Part of a small language model's weights.
Architecture: RMSNorm before each block, rotary positions, no biases in attention or MLP, untied embeddings, attention and MLP in parallel.
Training: a variant of SOAP for these matrices, 135M tokens, 4137 steps.
Each number is 128 + 32 x the weight over the matrix's rms, rounded and kept within 0 to 255. Layers, rows and columns count from 0. Numbers have three digits each.

# layer 2 attention value, 32x64, rms 0.161, rows 0-31, columns 0-63
085137113201122132096135099176126100152171165131089144134175088194116157164082148112120119130178118180173104120144129178160170106088132109112086112089051132134082132140116122146196162151160189
077087119141125105120113100184132100109200045128089163080122105108109110155229125081121139137074146150178167114129134156150172104109129148109169192104150090157110094140106135084161134159164151
142119138140087186054078159136107115150136106130137208198194093158124170102023114139140124129123129131142124155120129167123176141091118116113130141120165179115161126189115120178086118150113124
136080131120150099150121107151129138179050133084139170202158125090121138121136121180094125097133124190158129100054163071134131056100098158150083066119175107081077158114103117087119078123140119
135111059103094108126165139101069133188100160189124119167174165200146109137149146108141127139168142096162089163129080175156105027095079093118164104156144087119177151121078100111085128054103113
072130153158168125095158146164128111125151134093148167141068114179070144111124164134100185126100147106108070138071100117128117091106174099117109097106109143165136176126170110184159130187144171
124118118147137139135126118140122152178148105165108036117154081086095157129080137141156162125053107201145089136065108170102097175149177117080114109124126158141168126156143125147099116066075169
157085142094159108119153124167150112142068134107127182091115110123185133138087122168144071108108129151123108127051148104141164140149135110181181160078159063105183127091155110155148142141140141
053110140128139133136092129181138120142111128151135161104162115116105097144120103168074139087125163110107177062037097140109115129118081112140109155175116050171165107089093180165121162083128120
149165111132103131093125138089123124123189120121166122174121113116113202142135132186142144148145134117195156124181109134100143143133071120107138064122185185089104125041171167097087148061123128
149121090072106105141126161168108149139114116098123124063094094181084130157132063119112140118157070150134133184185143129095151098116118134157123133122088092152117135124197102159157082097136167
127102122119132129110097176140176202151129152214098095170144102127158153156135118142076103157110088185064140111167074150125091135157111112097092147153161054142131162084131154138073133183143095
124134061074199110138084131149141075132085090230107165112175101126154148137185096101190142101110149134155128125075133165111154077121217133147118143132148125101104116100076168154133126181125082
115174129125120113113124150154128130131159148107103096137130161171115165127059118156169193093128139130148145126092124106094189076136100148123204124143120054117118111106083131094095110167134102
138178140122134118141094103124208176118105083097114169158100165176060059170119131129134096108134114155086151153165181131127133119171111027137073143139100142133190116136123131103147131101098163
134092166120134153145136179088119080094076147053119165122159160164122171162121166143119188117204150112161107125136159186099130099118124136096102157132104111191090089150134167128173164150124183
115106169149163060127083160163152142098090099140090146108093127126161140172088110184141094162160147103115115159123120079151137123082107087133127111185108133085137064105128099100148172131125123
102165106156098152142149094140117119083103128141148134113074155101182129134139058097118130110105120167138119179052128158154160128149092125160128143141087117114142192132158149139053128137132174
065155160129085157134189155143135120154147095118128114154183082151111165113132117112153121133135096161122115159090210047132140135079148121092075153110108060143096143116171105094154156130133172
134148118197087087105134087121173111141208098176082108120135143085111119088131116091124095155142125163150124081175173060140123110079137091117183089186099087135147153144128140134151086129141187
056095091110139123159169153097142144138144123142098122114097160113121110126132128175152076120161108131135147165149141121180150075183132084124125150094143162158090107131139172180110089121095128
179125144169092154136116125136114150086182178062123154151095130099146091084199135115098093111182181106096107161085134095095167124152139150051090099097123102118166105110109113130138103115101176
144152131121111177082153177128134121092134137133086125178075111077096080114125095122182136138139156127115172073070113180200141092158162154187112112086132134138143092081130090149141124098144088
104095140112127093160110045164103130152094125126149129188103139105183116120113150125174157128120067115127187121167048075158169185099121145077145114125117102118141137091120141117195172125142124
094108110108115147144128135172093165164155139118194124137089122155136133035192146183078098070168144122125063129117103118110135129124125115068124182144099174098160125070176116094162192125100061
131155144108114142128113116126201125109139120078084130106143085115126162119106144097074095101132144138130146170148186164188099050109124081087168107172187110108161188124125105114147113136135119
118166175123134131137155131095119078143082142170107124140084106103073104134164173096115098163132140127140089083162091093118092113145112116145121176185187110105125127105116054116111157152148152
099110100116092101166106131085151084132134142100088129128132088184106133136124093168140148081121119086095084129125105162086141133103126183124124122085144155082145126176064169099123192147159183
161076117165194181139129169106095124144130155090047149135150079154145102120141146113164124140124137161058101110156157138139170136075117113124140162155132135099090167133202100139117079097135086
122132167124138141135131131132175153168141143098150143180167162155107101127111062085055120109131113076110084135144150154146175168142189139117099142137127108102105105074154115137189110150162142
124190127166091117102096173185044179192125171088095133173084178049097130130145156152118121128118162153153133170172188101101107153071195134159123167113115147090134079111120234159156118119159136
183154110123183171154139163172142114122154141136102123114079132162140106132102112105111141105111119107159151087104156093166176121136136124089158098099108171141151116174140135097113146155126161